config = dict(
    n_layer=12,
    n_kv_head=2,
    init='normal',
)
Each number is 50 + 10 x the weight over its row's rms, rounded and kept within 0 to 99. Layers, rows and columns count from 0. The size before them is the row's rms in percent of the matrix's.

# down: layer 8 MLP down (transposed), 640x160, rms 0.0797, rows 260-306, columns 0-31
# up: layer 8 MLP up, 640x160, rms 0.0923, rows 261-306, columns 0-31
down260 110:25 57 53 54 36 63 60 40 59 43 47 54 55 54 50 56 34 35 48 47 49 52 39 68 46 47 39 42 81 58 48 42
up261 100:63 36 34 50 52 47 47 48 53 66 60 61 35 55 73 52 38 45 59 62 23 56 66 67 57 39 47 51 41 45 62 46
down261 109:54 51 51 48 51 53 54 74 37 37 49 58 51 54 40 45 77 48 42 58 27 55 33 51 43 45 35 67 56 61 74 47
up262 105:45 72 71 49 40 48 67 42 38 54 48 54 36 51 52 49 45 70 55 43 53 68 56 77 61 48 55 42 38 55 56 37
down262 122:40 53 54 44 31 64 46 47 62 33 49 31 43 38 43 63 40 43 63 52 48 35 60 65 53 53 60 46 46 60 47 58
up263 094:59 31 55 45 48 33 47 36 52 52 64 48 43 67 46 51 69 57 64 46 28 53 39 50 32 42 51 52 64 60 58 59
down263 098:48 26 35 41 48 56 66 45 47 52 54 46 48 51 41 52 54 38 51 43 48 57 38 62 59 58 36 83 50 52 44 52
up264 099:51 38 57 48 55 54 31 42 39 39 44 49 33 63 44 49 44 67 57 65 45 49 45 37 43 53 57 50 51 52 65 66
down264 095:46 46 36 41 52 53 61 53 28 44 35 37 51 47 63 43 51 48 52 48 36 17 42 67 46 52 37 23 58 49 42 64
up265 112:38 43 67 61 42 41 63 29 45 61 52 48 64 40 44 56 46 57 58 45 35 48 44 51 47 52 62 47 57 54 38 43
down265 117:37 61 34 56 30 40 53 40 60 45 46 37 47 48 33 46 53 50 62 41 52 46 38 62 64 54 31 41 58 46 38 40
up266 093:54 24 45 51 49 51 52 41 62 52 58 55 57 61 40 52 43 48 69 52 38 61 54 47 38 33 58 52 62 47 34 61
down266 089:43 51 53 53 56 50 56 50 45 43 46 28 43 52 58 41 58 48 36 51 51 55 35 53 60 50 56 54 36 50 29 29
up267 105:49 50 60 35 31 60 46 47 51 52 40 49 52 50 75 61 61 55 71 46 32 39 67 54 44 38 79 40 44 59 58 53
down267 092:40 53 45 57 35 56 52 59 57 36 72 35 31 49 53 51 41 57 46 45 39 51 51 48 63 53 71 46 60 32 44 49
up268 116:42 33 42 50 40 39 57 45 55 60 56 41 61 32 58 48 41 72 52 58 56 52 59 47 57 56 36 47 46 34 30 48
down268 127:52 51 36 35 27 59 55 47 64 55 51 63 60 60 56 28 50 61 50 55 74 47 54 69 62 51 36 36 41 40 46 50
up269 100:55 42 52 41 61 46 52 55 60 53 54 65 60 52 59 45 62 52 46 42 44 51 56 56 35 42 59 39 44 69 59 76
down269 082:28 50 54 44 39 58 43 46 39 46 59 53 48 66 50 59 50 51 47 51 66 53 47 35 34 60 68 53 50 62 64 38
up270 098:58 55 58 47 51 44 42 45 49 46 39 57 31 57 49 48 63 48 50 62 49 51 44 71 42 39 65 52 37 26 39 63
down270 098:38 51 55 44 44 48 55 58 42 61 38 45 57 36 50 73 54 53 42 86 57 35 57 45 41 47 54 72 55 54 56 61
up271 095:63 58 54 38 47 28 34 45 50 53 40 59 44 53 58 79 35 53 63 72 51 58 47 31 46 50 46 54 51 51 46 66
down271 103:49 41 55 55 45 39 45 51 45 58 53 56 47 63 48 46 40 41 48 36 38 69 37 46 53 32 57 45 57 40 78 57
up272 101:44 42 48 50 55 30 86 51 58 49 46 55 52 60 55 51 43 48 61 63 57 56 56 50 57 41 46 50 53 37 47 60
down272 101:63 60 43 41 52 41 36 52 30 44 51 59 51 41 53 44 43 40 51 53 45 46 48 48 56 73 31 52 50 51 67 29
up273 102:50 48 48 49 50 44 61 37 67 58 58 73 62 48 66 67 50 53 63 45 39 73 48 41 45 57 63 39 56 53 61 30
down273 107:54 50 55 48 49 57 58 65 57 59 36 56 47 61 49 65 65 51 48 45 46 56 53 41 42 61 56 48 43 44 52 46
up274 104:49 55 64 50 43 39 56 55 44 48 43 38 57 50 63 59 47 53 26 57 44 61 63 52 42 43 58 52 51 66 40 41
down274 114:66 53 40 47 50 44 53 48 69 60 53 68 45 48 54 46 43 49 55 43 37 57 50 49 71 50 41 33 50 44 39 45
up275 118:53 61 56 50 43 52 63 37 50 56 54 50 53 55 51 45 42 59 57 51 49 43 65 61 37 25 43 44 65 66 60 64
down275 114:56 58 49 62 35 74 55 58 75 56 50 37 46 44 61 64 36 49 53 38 46 65 43 44 56 36 59 50 44 47 27 64
up276 097:71 53 50 55 46 55 48 52 60 66 43 51 40 34 56 52 61 45 54 58 47 49 54 54 39 56 53 54 52 45 39 57
down276 096:48 35 59 58 45 44 64 46 62 41 51 51 52 50 38 48 74 72 28 48 59 35 39 43 49 51 40 52 43 30 48 50
up277 102:45 40 53 45 49 53 55 53 59 52 54 63 52 41 48 57 33 53 69 47 57 43 46 59 34 50 46 56 44 52 36 58
down277 105:49 65 60 26 61 63 50 43 41 40 43 47 67 46 55 46 44 35 46 56 62 33 41 52 36 46 53 79 44 47 46 69
up278 101:39 59 60 50 55 38 55 44 66 35 45 54 51 38 52 53 42 52 66 59 41 67 40 66 50 33 63 50 43 34 51 44
down278 093:55 58 53 61 47 27 57 29 39 38 70 32 56 62 44 51 68 47 53 38 39 38 60 48 53 44 38 45 59 64 56 54
up279 113:49 49 57 37 52 42 56 45 48 49 44 60 46 56 56 42 44 43 53 61 45 48 56 54 51 63 59 42 57 47 50 64
down279 111:40 27 57 52 39 56 43 50 68 56 39 25 61 53 52 49 60 38 38 70 73 29 59 46 63 59 44 32 66 52 49 57
up280 100:58 56 41 43 39 47 45 43 56 45 61 55 29 56 58 46 38 51 42 63 48 51 54 43 55 35 39 53 60 36 46 69
down280 099:51 47 36 51 49 56 57 62 37 53 34 40 51 44 51 60 65 64 47 51 54 29 55 71 47 51 35 63 48 63 51 52
up281 094:28 45 57 35 40 49 53 39 39 45 43 53 51 31 64 41 50 51 59 76 44 28 55 55 28 62 51 55 50 54 27 71
down281 092:38 35 58 36 57 57 58 45 54 50 45 52 62 60 54 47 39 49 54 46 58 50 61 55 29 26 56 98 58 39 58 55
up282 112:62 34 44 57 41 49 50 40 47 47 41 45 41 59 62 50 41 55 60 74 52 34 54 63 42 56 48 49 51 43 33 53
down282 123:54 55 50 51 52 29 53 56 63 53 49 45 40 50 44 54 60 73 39 35 62 67 53 62 31 56 61 66 57 38 59 44
up283 105:63 63 39 57 37 45 47 48 55 60 53 49 46 39 66 57 39 61 69 33 37 53 59 40 55 58 44 47 40 34 25 55
down283 101:55 50 74 47 41 58 47 44 54 60 52 41 51 38 67 48 45 50 44 49 69 50 47 67 34 63 48 53 23 37 35 50
up284 098:69 37 39 63 69 42 53 37 50 35 51 56 25 44 41 32 37 59 55 51 39 67 56 44 21 42 45 45 41 53 37 46
down284 099:49 42 65 60 45 63 67 39 72 38 55 63 39 43 61 74 42 51 28 67 39 45 48 56 49 55 43 67 45 45 53 47
up285 098:36 56 47 47 35 51 50 33 41 54 60 65 56 56 60 64 53 67 62 54 41 62 57 54 39 56 64 35 67 45 43 57
down285 077:57 50 45 59 39 50 46 62 59 50 49 42 43 31 54 71 49 70 46 57 73 38 51 45 53 76 62 25 53 55 48 41
up286 115:47 54 53 50 46 53 45 57 41 33 56 48 47 59 60 58 46 64 57 53 55 48 60 59 52 62 36 44 55 65 54 48
down286 113:54 53 45 54 53 45 55 37 47 67 42 46 61 61 45 53 41 36 30 53 51 58 47 50 42 51 47 28 49 47 44 50
up287 098:57 61 33 48 28 43 40 54 40 63 45 49 52 49 45 61 46 47 48 68 57 64 55 63 63 55 57 50 52 29 39 65
down287 109:28 42 63 50 47 61 55 49 59 52 48 59 50 41 65 66 36 51 56 35 52 30 50 45 59 33 69 63 62 60 52 49
up288 097:26 57 57 55 46 60 55 56 53 43 61 52 64 35 32 56 51 69 56 40 40 54 62 53 55 42 56 52 41 31 59 35
down288 081:48 37 47 52 28 41 56 52 51 50 74 42 41 57 32 54 49 54 32 39 54 40 39 50 54 25 56 50 55 61 47 48
up289 106:43 54 42 44 39 57 63 48 41 49 55 48 54 48 35 66 30 64 45 39 52 27 55 55 58 49 43 38 41 47 36 49
down289 109:50 58 42 33 54 59 58 50 51 42 60 55 47 38 55 44 73 45 36 66 61 67 42 46 42 63 63 49 32 43 65 48
up290 110:52 57 63 34 43 49 67 46 39 55 61 62 29 43 61 51 61 50 42 55 57 62 44 55 49 52 29 44 48 45 45 45
down290 114:46 58 51 33 52 55 56 41 40 54 44 48 54 41 40 49 46 45 53 68 69 49 52 51 59 46 64 27 55 36 70 44
up291 098:36 62 59 62 42 26 58 57 60 51 63 41 39 48 39 52 51 60 47 41 41 63 49 53 63 33 41 38 54 48 58 52
down291 091:64 47 48 59 65 34 58 44 59 39 54 52 52 51 46 46 59 46 49 65 45 44 49 47 48 46 42 47 40 52 49 45
up292 094:53 41 45 47 50 51 42 48 46 47 56 40 33 57 61 51 51 47 51 67 35 36 48 49 31 54 40 41 37 39 40 54
down292 100:45 64 32 78 39 60 57 48 50 51 42 57 59 44 58 29 46 41 49 39 60 63 44 37 58 63 52 43 33 66 43 38
up293 098:42 49 40 26 47 56 43 45 58 58 49 50 48 41 46 47 28 46 57 47 39 68 47 61 49 54 80 43 58 36 53 52
down293 101:39 55 41 60 70 45 48 47 41 33 52 43 45 51 69 50 65 42 44 43 50 38 52 52 58 49 47 60 40 54 39 35
up294 086:58 43 54 54 52 33 50 40 33 50 63 59 48 54 51 44 52 56 51 56 43 46 71 65 52 31 56 52 61 57 48 68
down294 079:38 35 48 69 48 55 57 66 47 41 49 55 61 40 47 55 45 47 37 37 42 54 54 50 36 47 50 59 38 41 38 58
up295 088:39 43 56 47 53 47 65 47 32 50 63 43 39 54 73 46 40 49 46 73 44 50 41 48 33 64 71 49 69 64 44 52
down295 096:51 44 56 45 59 54 42 52 38 48 27 29 54 56 56 44 54 52 51 47 56 30 54 68 46 31 40 64 54 32 46 40
up296 102:64 52 43 54 49 33 34 41 51 46 56 50 52 57 48 45 34 65 48 59 54 42 50 47 50 42 43 48 50 53 43 80
down296 099:55 40 43 47 62 60 57 45 53 48 25 46 39 33 48 61 42 48 43 42 39 60 45 49 39 58 51 42 40 42 56 33
up297 070:68 43 52 66 57 36 49 53 60 63 53 41 34 43 47 45 49 51 63 77 48 73 49 50 46 56 60 48 54 58 60 47
down297 066:42 44 43 70 62 62 48 59 41 52 44 74 61 53 55 52 40 34 45 30 50 45 51 55 59 46 38 72 50 62 45 48
up298 112:61 67 58 58 42 50 55 40 57 63 54 54 40 46 56 58 52 39 66 44 54 65 45 46 55 61 43 47 52 48 31 67
down298 091:49 45 47 53 63 41 54 42 48 38 40 39 43 60 58 54 36 58 55 38 56 38 47 75 59 47 45 40 70 31 56 37
up299 088:54 36 43 48 41 68 51 40 49 65 60 43 52 62 60 62 66 55 51 56 39 47 46 48 46 54 52 43 63 65 31 70
down299 081:37 47 38 48 46 64 62 58 56 34 47 62 46 53 44 39 44 41 57 50 48 54 65 59 63 40 53 53 38 47 65 55
up300 098:44 58 40 50 51 33 49 42 41 55 46 44 38 66 50 63 50 70 56 47 47 67 55 49 50 26 55 40 33 38 30 58
down300 107:54 42 75 71 47 62 51 48 59 59 56 52 69 51 49 46 42 50 40 62 54 35 47 54 37 67 55 48 52 63 52 43
up301 105:63 53 47 44 34 29 58 52 63 62 55 37 34 45 45 55 46 40 56 81 43 68 38 68 68 39 62 45 61 48 36 64
down301 112:49 53 47 36 52 67 40 42 50 43 54 59 55 49 54 32 60 55 61 25 43 36 57 39 54 50 36 46 31 58 42 57
up302 087:33 51 75 49 52 49 36 53 44 37 50 52 30 46 53 54 55 58 43 45 52 68 52 46 52 44 58 40 61 49 62 40
down302 074:40 54 60 40 60 37 40 49 56 46 40 52 60 49 50 49 38 38 48 48 50 40 40 49 50 48 52 62 45 61 63 54
up303 099:51 62 46 54 47 53 50 51 58 64 49 52 51 42 62 47 48 28 43 58 53 46 74 56 47 65 36 54 39 42 52 51
down303 100:62 42 42 42 67 59 47 41 52 43 61 52 39 46 75 68 28 56 40 52 62 48 39 46 51 41 80 39 46 74 50 41
up304 108:43 49 65 47 55 34 61 49 52 56 55 61 38 60 56 65 40 57 54 44 53 62 38 58 40 36 53 48 60 54 71 56
down304 110:51 62 74 72 59 49 59 44 59 58 55 61 40 61 43 59 60 55 48 45 59 58 55 56 54 80 52 18 52 56 38 51
up305 091:71 55 63 26 42 50 57 33 55 37 72 41 54 53 57 50 53 61 41 48 45 37 53 53 39 56 49 34 77 64 38 69
down305 100:45 52 58 63 50 53 52 52 43 59 53 67 53 71 66 61 46 51 46 54 57 46 49 37 55 24 40 24 50 43 57 31
up306 099:29 41 48 57 38 61 39 42 44 36 41 62 60 51 52 35 49 71 70 50 69 45 38 52 65 66 53 40 55 44 46 42
down306 106:69 49 50 48 46 53 47 67 35 54 61 40 45 57 52 33 59 50 54 43 47 62 47 47 46 51 52 24 38 46 34 63